config.toml
vocab_size = 4153
qk_norm = true
bias = "none"
decay_fraction = 0.689
final_lr_fraction = 0.1
steps = 3901
Each number is 50 + 12 x the weight over its row's rms, rounded and kept within 0 to 99. Layers, rows and columns count from 0. The size before them is the row's rms in percent of the matrix's.

# layer 3 attention output, 192x192, rms 0.0816, rows 71-107, columns 0-191
088:78 35 55 63 58 40 56 46 52 46 38 38 23 42 48 50 49 53 65 56 37 52 40 28 58 52 45 48 56 33 47 40 44 52 60 30 31 50 51 51 34 40 60 76 44 27 58 65 42 47 40 63 41 74 41 42 40 47 40 32 41 71 52 53 62 48 56 46 44 52 53 51 56 73 47 73 40 60 73 61 47 53 51 45 70 64 50 45 62 57 36 63 64 59 55 40 59 50 47 54 31 61 51 59 55 66 37 33 53 62 41 38 40 61 42 21 60 50 55 58 26 37 62 42 57 66 79 56 57 55 66 38 57 59 40 36 49 68 54 32 46 46 25 35 64 43 43 45 63 56 52 62 51 45 57 49 59 42 60 68 52 43 53 75 51 63 65 67 49 38 63 49 38 60 56 62 60 41 76 31 57 44 33 40 68 59 58 59 31 32 31 30
100:53 50 55 62 52 49 61 17 51 44 43 57 57 32 47 47 64 41 44 64 43 66 31 59 47 45 56 71 42 56 44 64 36 53 50 34 50 32 54 50 41 34 44 64 58 65 75 53 29 30 31 49 44 47 38 72 49 46 61 32 42 58 59 49 26 73 68 67 47 60 39 69 43 70 59 16 49 43 19 65 50 48 48 58 61 49 67 51 50 74 55 32 50 38 47 44 73 52 63 83 50 45 40 42 58 47 49 31 65 59 64 49 45 44 79 66 54 71 44 47 47 63 34 60 52 40 55 57 36 38 33 59 54 37 77 38 57 51 49 50 55 50 53 53 49 63 40 52 57 47 54 39 51 45 60 35 81 54 41 49 67 48 43 50 56 56 48 47 60 62 49 39 41 48 26 47 56 50 48 53 49 31 47 39 34 50 54 42 53 50 50 28
102:39 58 38 57 39 43 60 47 50 39 52 49 55 57 38 57 53 49 59 50 50 69 55 34 57 46 36 61 54 67 42 55 71 52 59 30 44 55 47 72 44 70 60 55 41 56 53 45 39 59 67 61 32 54 54 60 45 40 64 57 41 66 71 53 79 37 53 37 35 64 62 64 56 42 23 43 63 74 66 34 64 60 45 40 39 42 41 35 47 48 45 39 81 55 54 21 67 49 46 56 32 32 43 39 53 59 42 43 49 62 53 34 46 32 51 31 62 36 29 38 59 43 30 44 52 52 37 28 52 56 54 37 62 55 29 40 57 35 65 66 57 31 41 49 33 48 52 35 37 56 62 71 43 50 43 41 40 38 60 41 35 58 39 56 50 64 41 56 38 57 55 44 49 44 33 66 48 52 47 38 73 59 83 65 46 74 44 44 40 47 55 71
100:70 30 66 48 45 56 51 52 67 32 55 46 70 42 68 41 70 64 59 57 56 45 28 50 47 57 59 58 65 40 64 51 36 57 58 51 58 72 38 59 57 36 40 45 41 58 45 69 53 37 26 85 76 49 61 49 37 67 34 48 31 57 62 80 73 61 44 53 45 52 38 27 59 49 60 54 36 53 45 51 61 43 54 40 32 47 66 44 57 53 51 44 48 51 32 51 47 51 38 50 49 58 48 57 45 54 47 48 63 49 66 74 53 61 55 29 22 57 51 54 73 43 79 40 47 60 66 58 30 36 44 61 32 33 56 55 56 71 47 72 47 73 52 64 43 46 44 54 60 50 61 59 46 54 30 63 47 52 55 63 66 42 29 60 49 34 44 35 46 42 58 59 58 65 29 42 52 55 58 59 64 63 38 59 43 53 41 54 57 30 53 43
099:42 34 57 67 41 36 32 57 44 45 50 43 57 46 70 42 49 50 71 41 50 57 69 61 71 50 51 51 61 43 60 51 39 45 36 34 46 76 68 30 51 62 60 48 43 51 41 41 52 64 46 40 54 65 55 77 64 56 76 47 52 52 63 43 50 55 51 28 53 73 43 31 32 27 46 32 60 60 40 47 55 66 33 71 49 50 51 54 41 42 75 59 40 47 40 44 49 59 57 55 29 13 57 69 64 57 51 36 60 19 40 62 50 38 77 49 50 69 43 55 43 58 17 53 54 28 32 33 61 59 54 31 68 53 54 59 69 46 46 43 50 49 46 51 61 51 53 58 38 39 46 45 56 39 52 74 61 56 53 61 76 46 59 53 46 35 47 56 36 55 46 47 41 57 71 49 56 55 55 42 60 36 46 38 49 40 42 54 27 51 44 44
094:69 42 57 41 45 66 52 36 44 67 53 35 63 66 50 72 42 40 61 48 50 47 45 36 26 71 47 39 39 38 60 70 40 51 63 52 31 38 38 39 48 20 45 56 42 43 58 67 54 64 58 74 47 55 37 55 41 64 58 39 44 47 33 35 53 54 39 46 32 37 33 53 51 39 50 76 38 54 44 55 60 42 44 46 54 50 26 51 52 48 72 54 58 50 54 54 41 34 63 51 44 69 43 49 54 63 68 63 49 55 59 58 27 54 37 34 68 46 56 47 49 55 50 54 50 45 51 35 33 77 67 75 66 53 39 39 56 45 59 46 40 49 46 11 60 74 70 53 53 66 36 55 61 23 68 59 55 59 42 47 56 52 55 50 69 64 57 69 44 58 64 25 60 51 45 35 76 62 43 61 51 41 38 39 55 50 36 55 53 50 54 61
103:41 67 44 31 64 60 37 39 26 61 51 47 47 44 57 40 40 59 65 62 36 57 61 40 54 56 71 56 21 29 49 42 54 42 50 66 52 54 38 67 46 39 60 65 60 40 63 40 35 74 59 49 69 54 55 62 59 63 55 57 37 23 55 36 29 14 59 55 31 39 55 54 63 44 60 34 55 59 58 35 44 60 61 40 56 40 59 49 53 49 54 48 49 57 43 63 59 59 40 45 60 58 37 40 65 58 42 58 51 43 43 63 54 44 56 28 45 56 61 57 61 55 42 30 51 40 71 70 70 35 41 61 56 29 54 45 37 65 41 54 45 67 29 35 45 52 30 34 28 64 36 43 67 38 35 53 45 62 65 26 43 45 75 35 52 54 58 58 68 62 71 32 50 46 46 31 65 36 48 54 44 44 27 47 48 58 57 55 54 51 45 59
107:33 40 53 53 58 48 33 50 72 42 58 51 58 62 59 38 43 65 52 67 48 34 32 53 27 60 54 74 56 40 37 63 28 48 54 54 41 75 41 69 70 41 51 66 39 48 67 70 47 50 46 79 71 57 54 36 55 63 43 38 62 33 39 71 63 64 59 38 58 68 48 55 35 60 44 65 27 52 57 55 72 53 48 31 65 42 56 41 56 52 71 58 54 57 73 48 65 31 32 46 52 45 63 41 60 56 62 34 53 50 55 43 48 54 61 62 48 44 28 45 37 49 57 34 58 60 56 40 31 44 37 64 49 58 78 49 65 35 56 39 61 51 70 70 43 38 53 34 47 34 44 66 48 14 39 35 51 47 43 45 50 49 49 37 55 51 32 47 50 69 33 50 52 63 50 39 42 62 46 34 44 32 54 66 52 43 59 49 60 46 58 49
097:79 48 44 47 65 64 60 48 62 48 53 49 27 68 50 48 44 51 61 60 36 55 64 45 49 45 63 47 48 33 47 50 47 59 59 49 53 35 56 36 64 38 42 44 48 60 61 48 49 45 52 60 62 31 46 49 52 68 27 56 68 29 42 51 16 38 70 52 62 40 45 61 35 52 52 60 41 60 75 60 59 43 46 51 47 41 50 46 55 63 52 50 31 77 71 54 75 42 62 61 44 61 42 53 35 52 38 69 45 43 56 38 66 54 47 62 32 65 49 49 51 30 42 38 59 63 54 49 46 54 38 57 26 22 47 34 54 26 61 42 56 34 34 63 41 50 52 58 63 61 53 78 50 40 50 65 48 42 64 60 43 56 38 64 34 54 49 59 56 39 60 15 49 22 38 42 68 71 53 38 48 52 63 51 50 36 76 64 52 57 51 32
106:45 39 53 43 55 41 50 70 47 45 57 48 44 56 49 57 34 52 41 47 65 72 48 37 45 58 50 49 54 74 58 37 50 38 47 39 32 73 47 56 50 60 43 48 43 34 54 61 50 61 54 56 32 56 53 37 36 64 53 49 61 56 37 61 73 50 60 66 35 62 27 30 52 62 38 83 66 35 46 47 78 36 50 36 43 58 57 43 79 63 51 43 38 39 43 60 39 68 50 51 45 22 71 50 52 30 68 62 52 44 20 52 20 42 64 47 36 49 50 53 63 66 39 61 59 55 45 37 30 48 45 62 33 54 65 25 48 47 53 35 54 64 48 37 34 61 34 55 49 39 54 55 55 38 51 50 60 40 64 39 67 50 42 59 47 72 45 56 53 59 63 29 52 49 55 23 52 76 42 44 48 38 54 48 63 59 54 32 35 40 38 58
096:48 48 59 55 44 51 62 60 20 54 57 72 67 63 34 80 45 50 43 37 52 40 48 52 58 57 44 54 49 32 53 57 55 46 46 57 30 37 63 47 64 36 51 59 72 19 57 35 65 54 29 43 50 57 46 50 69 58 40 59 37 42 41 43 40 37 49 64 51 25 39 50 60 44 59 48 21 57 66 31 49 39 58 54 31 70 34 46 31 47 67 37 61 46 68 50 56 39 40 44 64 66 50 62 50 59 42 49 13 60 55 58 39 44 53 43 50 39 66 51 42 46 43 43 65 39 54 47 67 49 33 51 61 57 50 44 46 44 49 34 29 45 37 30 53 44 55 42 34 51 59 59 78 63 59 36 51 45 42 53 46 71 62 55 64 49 32 60 34 60 45 40 46 48 46 68 68 78 68 54 44 55 37 44 49 61 70 37 63 68 60 59
099:55 64 88 47 36 20 57 44 43 34 49 74 62 40 33 41 41 59 61 67 40 48 48 41 59 50 73 76 25 58 56 51 53 43 45 55 44 62 65 64 68 57 77 55 55 53 62 45 49 35 56 56 50 35 58 39 54 64 57 78 53 36 42 37 63 38 55 48 40 60 45 61 20 54 52 40 34 60 38 50 49 60 39 44 70 52 43 56 47 52 51 56 60 55 51 20 42 65 36 66 38 37 61 48 29 55 33 61 40 50 50 59 64 57 59 37 56 54 67 64 24 62 27 38 58 61 64 75 50 49 30 57 61 59 54 32 51 45 38 47 46 45 34 56 46 41 54 48 51 48 35 38 48 31 47 40 43 42 42 51 65 39 66 40 58 52 45 41 35 47 48 43 67 54 56 39 49 49 40 57 32 34 70 65 68 45 62 60 42 54 36 40
095:81 49 41 43 42 59 70 60 50 59 64 46 52 63 64 54 53 52 59 47 49 34 65 53 52 38 69 71 50 50 45 59 23 56 47 33 41 54 50 54 58 53 63 56 46 61 53 70 75 69 52 56 61 39 43 80 53 36 55 60 48 40 69 58 44 53 51 69 50 53 50 32 45 52 24 58 60 25 26 41 49 48 37 54 47 75 43 23 28 64 44 31 58 48 41 45 64 48 43 47 59 59 43 49 42 65 65 45 50 51 67 66 51 53 51 35 48 37 34 60 43 32 57 45 43 60 49 42 48 63 54 48 43 52 26 51 58 27 57 49 35 53 55 41 35 47 63 51 52 55 46 68 49 58 58 45 40 60 53 34 74 51 46 34 52 44 51 31 51 50 31 37 51 34 50 19 39 39 72 49 50 39 20 42 52 78 45 68 67 49 42 33
108:41 53 79 41 48 57 64 60 59 67 56 46 40 59 60 54 39 32 34 52 57 72 59 65 59 58 41 51 57 51 45 50 22 52 29 54 65 19 37 31 55 50 40 57 38 38 37 42 64 44 50 43 64 60 52 44 39 43 49 63 68 65 41 27 59 33 46 54 52 56 64 23 55 62 50 59 66 38 55 55 62 23 50 47 42 22 55 43 72 53 62 41 69 42 37 42 39 61 55 39 78 49 69 56 52 50 20 48 40 39 52 46 57 42 62 49 38 48 61 37 62 55 40 44 56 60 58 43 54 45 35 72 54 48 33 70 47 34 49 45 60 54 41 44 47 68 49 39 48 48 42 52 23 87 67 38 39 54 54 60 66 49 53 53 32 45 49 50 42 38 39 50 48 66 49 57 45 47 31 63 65 36 41 42 45 35 60 51 31 48 57 65
108:47 37 65 55 64 43 64 39 53 36 46 47 54 49 61 57 56 58 67 62 80 77 49 43 64 43 72 57 64 51 31 60 66 56 65 49 46 48 57 59 49 50 39 54 63 70 60 47 53 37 70 26 55 28 61 35 60 46 44 37 52 38 51 36 60 76 54 43 47 62 66 70 45 79 40 67 66 47 24 41 46 38 32 45 52 33 28 52 48 41 43 54 43 54 55 62 38 54 43 52 42 59 42 34 46 52 44 45 31 59 52 51 66 75 28 70 62 76 39 70 26 40 61 50 59 57 41 58 52 61 56 50 26 54 27 36 54 35 61 54 50 27 60 54 51 51 51 55 53 29 55 68 43 43 47 43 48 41 42 33 52 46 35 44 76 57 53 74 33 61 46 58 53 51 46 51 43 53 79 40 51 47 51 42 50 59 50 50 41 42 47 48
092:35 30 50 68 56 59 66 40 57 65 55 42 60 41 52 31 48 32 60 31 56 55 46 74 41 55 37 42 29 36 66 39 51 51 47 45 32 77 69 44 26 72 49 33 39 43 46 45 29 43 45 41 37 23 43 51 25 48 44 41 56 45 58 47 46 66 32 59 44 58 38 31 64 34 40 43 52 56 49 48 34 52 51 79 31 44 44 57 67 59 51 34 47 45 33 56 33 60 45 61 45 57 57 64 41 40 66 34 55 34 69 53 67 48 64 36 58 73 54 32 54 69 50 53 35 64 49 49 50 39 64 44 61 43 62 57 29 72 42 59 52 46 57 57 33 82 47 50 57 70 51 39 53 66 48 60 55 57 53 51 41 56 45 38 49 40 33 70 48 45 37 75 45 47 65 44 46 62 48 52 70 62 37 50 60 47 44 42 60 36 52 46
099:53 53 37 38 27 56 53 44 27 26 59 42 35 58 31 39 61 45 46 53 47 51 49 36 45 43 48 33 22 48 35 33 54 69 67 58 53 65 39 44 46 49 54 57 46 36 51 44 63 54 68 34 61 24 30 64 26 62 55 55 53 57 53 37 43 55 37 60 68 44 51 54 73 73 35 68 35 46 31 61 33 59 38 46 50 51 64 58 72 59 48 59 51 50 54 45 41 30 34 54 72 39 40 73 46 41 61 57 52 52 59 42 31 43 33 55 52 59 52 53 89 43 67 56 50 46 46 37 65 41 73 52 61 40 63 59 45 56 43 50 38 51 61 55 27 46 66 48 38 53 36 56 53 62 37 64 46 39 55 61 50 30 66 28 17 47 62 51 62 48 46 42 45 46 49 64 53 41 56 38 41 67 75 42 48 46 41 46 47 63 48 43
095:47 47 34 17 53 38 35 75 40 55 45 63 59 36 46 56 34 52 54 62 52 65 28 57 39 66 51 58 51 52 35 49 54 66 66 44 65 33 46 50 70 55 73 53 73 52 69 49 47 61 65 43 42 39 69 62 47 55 56 32 21 66 46 40 41 33 52 71 43 72 71 59 67 43 61 44 50 50 29 58 64 44 47 28 38 33 58 52 39 65 42 53 56 38 62 40 56 49 43 47 59 42 49 25 37 32 36 47 42 33 18 52 53 44 42 59 57 38 37 68 52 34 63 77 48 46 56 48 41 67 57 61 39 63 44 47 41 57 53 80 51 54 52 36 66 50 52 57 52 35 57 47 69 54 48 49 46 59 34 52 43 51 43 40 48 57 58 73 50 66 51 54 52 37 61 60 46 53 51 36 48 49 40 31 52 43 46 50 42 76 55 26
101:44 34 58 57 42 45 56 52 46 45 47 54 54 74 40 33 44 39 53 36 44 50 51 33 60 51 46 48 72 37 55 40 49 46 47 52 59 41 59 71 52 31 53 62 68 56 87 37 40 51 45 60 40 40 64 58 63 65 52 54 40 43 49 54 46 55 49 69 53 45 80 25 18 31 43 45 47 40 63 58 69 57 51 51 51 63 51 62 36 39 50 25 13 51 25 30 58 42 53 61 41 44 40 40 50 60 55 52 51 56 51 67 44 59 41 56 61 69 24 58 58 30 39 47 48 46 60 50 53 49 42 40 48 39 37 41 50 60 49 42 51 43 45 64 57 63 50 65 46 39 61 50 71 62 28 66 58 63 58 70 49 49 49 43 42 54 40 43 64 61 54 42 35 44 35 77 52 39 45 54 37 41 45 68 30 77 71 48 62 68 22 43
101:65 59 51 56 63 61 40 47 48 68 51 36 43 56 66 37 36 29 55 44 59 55 55 52 47 47 48 46 69 34 45 56 67 47 50 49 48 46 59 49 64 68 31 38 54 68 77 65 45 51 50 57 56 51 55 56 57 37 49 37 43 37 74 45 42 64 69 53 49 65 60 61 48 61 37 40 35 44 43 53 43 73 58 76 27 48 23 48 56 47 47 55 42 63 75 61 40 55 43 46 47 66 41 25 37 28 52 27 52 44 38 32 33 47 46 52 41 34 43 67 60 64 33 46 51 63 39 40 64 27 33 27 39 32 39 68 52 37 63 41 69 47 51 51 76 56 50 40 45 48 55 44 47 77 61 42 48 59 40 44 24 48 58 39 60 42 52 68 51 69 64 63 37 45 61 35 80 54 58 34 31 43 43 44 46 48 47 45 52 40 35 48
104:41 37 63 49 67 48 29 30 41 46 35 59 54 44 50 42 60 71 66 52 55 48 44 61 63 49 61 56 50 58 38 72 57 66 52 51 33 43 66 41 24 48 57 49 44 48 55 41 65 37 48 42 55 58 39 48 55 54 70 44 55 49 61 30 31 62 54 29 23 63 52 68 50 51 48 48 58 36 24 52 49 26 64 31 61 52 36 41 42 59 61 73 53 68 45 29 51 39 51 48 33 41 41 41 33 24 36 50 59 70 42 43 54 61 40 49 68 75 50 34 32 55 70 63 37 27 43 63 62 53 47 61 49 59 58 57 55 55 55 36 47 57 40 71 38 55 27 61 34 55 42 29 50 39 56 55 40 58 54 45 42 62 55 67 61 66 38 52 63 53 64 64 63 55 45 69 51 71 58 51 42 33 61 47 49 44 23 33 58 66 38 43
105:54 46 67 39 54 45 28 44 62 73 65 53 60 55 60 54 45 65 52 47 60 32 55 39 57 41 56 47 34 44 39 48 73 61 54 56 29 29 42 50 33 37 50 65 21 56 48 36 50 40 67 45 53 49 49 78 51 39 66 58 57 46 55 48 41 70 47 61 60 51 41 55 48 38 58 59 42 68 43 46 44 30 70 75 49 58 70 47 49 54 46 53 52 41 50 36 20 53 53 36 55 54 64 75 43 64 57 51 77 37 43 53 46 60 39 35 52 42 25 44 36 49 27 37 35 63 42 45 71 35 49 48 46 43 70 66 70 44 29 31 37 52 47 52 51 51 44 42 58 53 34 50 35 37 56 77 51 53 41 36 50 66 36 55 46 45 65 46 54 28 63 32 49 68 54 51 51 50 43 67 49 55 56 60 64 65 51 34 53 44 65 16
097:59 58 54 46 56 44 48 52 46 30 35 59 39 39 53 60 44 58 60 65 77 54 75 52 53 28 58 40 40 59 43 36 54 50 50 49 39 48 44 39 51 53 45 52 43 46 52 54 58 64 58 39 48 51 53 71 58 51 57 46 56 41 57 46 73 60 51 53 42 53 47 59 49 73 51 71 52 53 37 54 31 28 45 46 49 57 24 17 80 48 48 66 67 34 36 51 21 47 46 60 55 61 40 61 56 50 49 57 30 56 45 33 50 40 43 60 55 53 36 51 43 48 52 31 77 39 67 57 84 40 45 52 61 38 39 36 57 30 70 40 45 67 37 66 56 75 61 50 58 42 64 56 51 39 53 63 28 35 49 25 69 31 56 73 56 34 52 39 30 33 55 31 32 42 55 45 41 48 50 36 41 44 45 38 52 65 47 63 43 68 46 39
088:44 47 46 50 40 19 69 37 57 34 27 52 83 57 59 46 51 48 44 72 55 46 34 63 63 49 62 47 56 54 48 74 49 51 64 40 40 55 37 77 71 44 39 58 32 75 57 30 40 42 57 54 61 24 57 50 55 70 42 52 51 33 32 60 55 57 41 46 56 66 39 39 66 42 57 34 54 59 47 66 44 54 50 69 36 34 59 73 42 51 62 35 56 49 63 37 61 50 56 75 43 46 54 46 43 56 35 48 60 40 36 52 55 73 41 66 46 56 42 48 47 48 61 30 44 43 55 47 43 67 60 48 41 50 52 51 48 49 63 64 32 56 75 47 64 72 54 39 59 44 56 50 47 41 53 65 32 54 26 51 43 69 37 68 48 69 61 40 59 49 45 28 59 45 43 66 61 77 49 68 28 44 36 55 36 60 48 52 57 38 50 55
111:37 80 50 48 56 47 34 64 33 48 66 54 54 33 64 49 31 51 74 23 53 62 55 52 19 24 39 60 48 29 51 56 37 54 37 51 46 43 28 37 62 57 47 46 59 49 43 45 65 38 56 49 46 51 40 66 54 27 38 68 29 28 41 46 48 24 64 55 63 50 67 60 42 41 36 40 44 33 51 45 66 43 38 47 41 61 58 44 68 59 35 33 37 64 50 67 54 36 61 57 66 27 73 58 42 43 44 50 30 37 76 49 43 35 33 35 68 45 30 49 60 55 63 56 59 53 39 38 52 42 44 56 39 60 50 31 45 54 56 44 30 51 53 51 50 39 47 67 64 40 29 72 41 46 54 43 63 56 48 59 63 57 59 44 50 63 50 43 46 64 52 65 56 38 60 72 52 39 63 49 49 58 64 28 46 51 37 47 55 52 58 64
099:38 65 40 38 23 55 61 60 51 36 67 51 50 48 49 28 43 48 61 52 46 58 58 48 36 76 45 53 35 57 45 52 50 51 62 46 47 66 42 40 60 49 55 34 45 32 42 52 63 40 53 30 35 25 60 44 45 42 40 55 19 35 39 50 61 36 39 53 61 62 34 56 20 63 59 40 68 56 41 73 45 67 50 38 53 70 43 45 49 41 51 65 48 38 71 44 58 63 44 61 33 56 59 47 33 56 54 63 69 53 54 43 27 49 63 56 47 70 55 41 38 51 45 48 72 56 72 52 63 59 37 32 52 47 40 26 66 47 27 52 45 39 45 54 43 33 37 58 67 48 46 35 66 32 43 27 67 54 57 53 45 53 47 36 45 54 37 53 65 53 61 52 46 44 68 38 54 56 19 57 69 51 32 46 35 62 42 68 40 71 44 40
101:68 50 61 54 52 30 63 36 62 51 60 55 47 53 59 38 54 58 40 20 39 66 35 49 40 33 51 49 56 48 46 55 41 45 42 39 44 28 47 37 42 50 76 55 71 49 59 50 46 64 47 55 25 57 55 72 33 51 52 67 47 32 61 31 47 63 58 41 49 48 29 61 41 67 45 37 71 50 50 50 51 52 55 72 51 28 67 53 54 49 47 42 52 67 61 49 48 53 16 39 62 65 49 39 58 42 36 66 48 51 29 60 55 56 44 67 54 38 67 44 60 44 81 53 50 58 72 61 24 46 29 56 36 48 31 61 66 57 45 78 54 43 52 65 50 55 37 63 61 62 52 61 40 56 58 47 55 51 53 47 46 55 72 63 46 57 37 58 49 74 40 51 63 57 83 55 56 38 39 55 61 53 42 52 55 26 46 37 40 38 25 63
100:43 41 44 63 66 48 32 71 63 51 40 47 48 47 38 41 28 51 61 33 53 53 54 39 63 54 41 66 52 66 76 38 43 52 53 58 48 63 43 67 32 54 50 47 74 60 50 49 53 49 44 51 58 54 58 44 65 26 58 51 39 36 36 48 57 46 43 22 46 33 51 64 56 61 52 48 32 58 46 55 64 38 39 64 48 68 54 43 56 67 62 54 54 34 44 75 47 47 61 46 61 49 61 37 52 42 57 33 36 31 65 50 43 31 59 51 27 59 40 73 64 59 35 45 52 70 64 38 60 51 65 70 42 51 67 50 19 22 68 61 45 40 40 37 32 41 61 69 39 39 62 62 43 60 73 50 39 45 37 65 61 48 29 49 63 50 70 61 43 39 54 65 57 41 42 53 57 45 43 24 64 33 41 41 27 51 58 56 66 52 53 60
106:44 41 60 43 48 60 40 67 54 36 62 69 61 77 36 53 70 70 24 52 51 52 37 74 50 45 40 67 34 55 61 31 52 30 46 54 60 49 62 37 69 45 37 56 57 46 62 50 69 54 68 52 23 59 54 51 64 50 46 44 69 66 65 59 34 44 42 46 61 44 73 28 45 53 19 45 51 37 51 68 69 32 53 54 51 72 56 37 52 42 47 57 50 43 59 58 56 72 43 64 37 54 37 56 58 49 54 31 36 59 40 41 31 45 45 35 58 54 41 70 41 59 46 47 18 86 43 30 44 60 63 47 55 57 53 76 54 51 40 56 39 43 41 25 63 44 62 60 42 39 54 34 44 50 60 35 48 53 44 39 53 47 38 48 39 54 61 61 47 41 41 53 46 39 47 55 44 72 50 62 42 59 42 34 36 37 46 65 54 43 39 51
102:49 43 48 38 48 27 34 38 51 47 35 41 59 61 49 52 63 42 40 55 27 31 49 47 39 54 27 43 52 40 38 65 58 34 81 52 37 52 40 26 50 62 53 47 44 61 64 39 38 73 52 56 41 42 61 45 74 42 64 45 36 49 49 46 56 24 59 49 45 64 51 66 73 66 75 61 32 45 59 48 51 42 47 55 63 53 53 39 78 43 49 53 58 52 39 20 52 36 31 48 43 38 51 43 45 20 64 53 60 45 53 56 37 51 48 34 59 26 33 45 44 53 52 59 32 47 72 46 51 69 32 64 61 60 39 33 46 41 74 57 41 38 44 65 43 59 71 42 42 65 65 67 41 55 60 51 51 41 51 64 52 72 53 34 59 43 49 35 49 56 49 30 64 36 25 54 63 37 55 43 53 69 48 45 59 31 44 57 67 48 49 53
096:43 46 41 63 65 51 53 38 62 57 56 46 42 44 52 64 58 65 65 31 36 37 44 58 45 44 34 42 51 47 67 51 52 57 33 48 42 45 35 64 57 57 41 57 63 56 59 50 42 28 52 48 34 42 48 56 41 69 47 27 66 40 56 28 51 46 64 54 44 43 18 67 52 35 43 70 56 46 63 43 35 19 40 65 44 71 76 65 44 40 63 65 86 60 40 37 51 45 53 46 38 55 43 27 54 55 67 30 43 39 57 24 38 56 38 49 44 57 46 50 53 31 65 46 52 36 32 70 51 69 46 43 58 41 73 49 58 31 61 45 28 47 58 61 51 52 60 43 62 47 41 38 54 32 33 44 31 53 50 60 43 36 47 46 61 43 51 72 61 42 56 49 32 47 34 69 41 49 60 54 47 62 47 55 69 27 41 49 49 70 69 64
100:51 43 38 56 40 55 58 59 57 67 63 65 32 54 54 38 60 24 30 44 47 33 43 42 43 28 42 57 46 49 65 58 36 37 53 35 49 34 45 56 57 61 61 65 57 63 67 56 52 50 43 45 39 55 42 48 49 60 45 53 40 50 40 54 64 37 50 46 59 49 57 38 61 42 20 50 54 43 27 58 56 51 34 60 31 43 35 44 75 51 64 67 55 70 68 34 55 64 29 58 52 81 57 52 50 51 39 48 55 30 55 52 60 58 40 57 50 61 79 39 43 28 56 66 63 36 55 47 48 58 40 34 44 44 46 51 34 48 45 41 60 46 65 47 23 59 70 43 52 67 70 74 32 71 37 39 44 37 40 62 57 37 69 43 53 29 45 37 35 57 50 34 44 70 35 31 55 51 30 35 53 30 40 66 70 50 40 44 50 55 59 35
104:39 45 46 65 41 47 53 56 52 58 54 50 43 52 52 46 48 42 17 53 37 50 63 40 32 47 42 64 70 62 43 39 46 39 64 65 71 59 47 67 46 61 53 49 67 53 34 42 72 58 39 56 35 51 47 50 50 46 50 56 86 27 50 60 50 39 48 45 59 56 61 63 49 45 62 40 58 60 62 66 40 25 58 51 66 37 34 47 72 41 54 65 36 55 69 53 57 48 37 22 60 52 48 55 65 52 57 35 31 61 73 43 57 65 67 64 71 52 61 42 34 60 45 33 57 49 49 48 41 55 56 23 43 38 43 31 34 53 44 49 64 65 42 39 25 69 60 36 58 62 60 50 47 48 61 48 71 41 30 47 40 44 44 66 33 76 61 50 47 30 33 61 39 39 38 50 43 39 41 47 59 23 45 53 65 47 55 62 32 53 38 36
103:75 50 38 40 43 53 51 61 37 54 86 59 62 70 61 36 45 52 65 65 59 53 65 44 57 57 45 56 43 43 49 45 34 39 30 60 65 59 38 45 40 67 49 52 60 41 60 54 75 50 31 53 32 55 41 47 39 50 61 61 54 53 41 55 36 33 63 40 44 35 42 54 42 58 44 41 49 58 56 44 55 61 53 43 51 41 39 53 23 63 54 58 49 34 44 71 39 61 59 34 53 83 63 57 70 29 57 23 59 48 46 45 46 50 66 53 39 46 59 41 28 73 37 45 58 33 67 44 39 60 26 52 49 58 60 40 72 64 35 46 49 32 44 57 68 41 35 41 63 42 37 66 63 37 48 39 45 62 54 30 51 35 59 23 31 58 46 52 51 48 33 81 48 57 48 41 59 38 34 29 46 51 52 47 38 50 52 46 57 43 46 76
106:43 43 61 53 58 35 49 50 54 36 62 50 31 39 22 41 31 62 20 67 46 43 72 36 45 52 63 54 58 54 51 28 63 40 57 60 51 45 46 53 48 35 55 46 37 53 70 61 47 42 61 61 43 48 44 50 49 45 42 63 40 58 53 50 55 57 38 53 70 35 46 24 36 46 43 62 69 42 68 29 75 37 40 52 50 43 43 59 68 18 52 57 50 59 48 44 42 50 45 41 62 36 62 42 56 59 39 51 67 47 37 39 35 54 40 71 45 57 54 36 48 39 43 40 50 67 57 39 60 35 35 41 30 71 86 51 50 63 34 36 42 59 44 43 35 26 89 46 43 48 42 37 32 54 52 61 35 46 50 61 48 58 38 51 43 47 62 48 52 54 37 36 42 41 70 48 64 46 46 36 66 36 60 70 46 50 42 39 49 59 51 24
087:38 42 36 45 49 38 39 52 36 44 62 56 54 57 59 62 51 47 45 50 58 53 45 49 40 71 62 34 38 57 46 62 58 18 52 44 41 57 71 51 45 69 26 59 53 45 57 32 52 19 40 49 49 54 51 72 49 36 52 57 42 85 49 67 62 64 47 64 59 45 48 40 73 72 59 45 56 26 40 41 64 36 48 35 47 44 50 29 62 59 20 42 53 38 48 43 43 58 52 70 46 60 45 19 32 48 56 36 55 58 44 35 45 46 50 45 58 52 47 33 20 59 54 53 60 48 30 43 43 57 65 40 52 41 57 73 40 38 49 43 55 50 53 49 54 50 79 42 52 52 52 47 55 38 51 53 45 65 51 53 41 88 44 34 70 49 60 51 52 33 43 65 65 71 37 61 22 56 57 64 43 48 45 55 68 37 48 49 58 43 61 64
098:73 22 36 59 23 26 52 49 49 39 64 49 44 51 51 34 45 52 56 52 66 62 49 44 62 44 42 55 48 28 58 51 39 64 41 48 57 42 27 40 62 52 64 54 40 35 60 41 64 50 52 50 49 24 42 61 56 41 53 51 53 47 51 57 49 70 54 58 56 49 48 44 54 85 43 50 43 53 26 75 35 41 40 47 44 41 56 61 51 54 55 32 37 53 47 45 52 28 56 40 31 43 51 40 66 28 42 66 82 50 46 33 35 58 57 53 64 78 60 59 36 61 47 35 60 31 76 48 44 62 57 20 50 61 44 53 78 29 70 64 56 50 67 31 36 38 60 49 45 68 66 55 40 36 53 53 35 52 42 50 52 48 53 63 50 56 46 43 43 58 52 34 49 45 53 44 55 44 20 36 46 66 65 42 48 57 53 64 53 44 36 47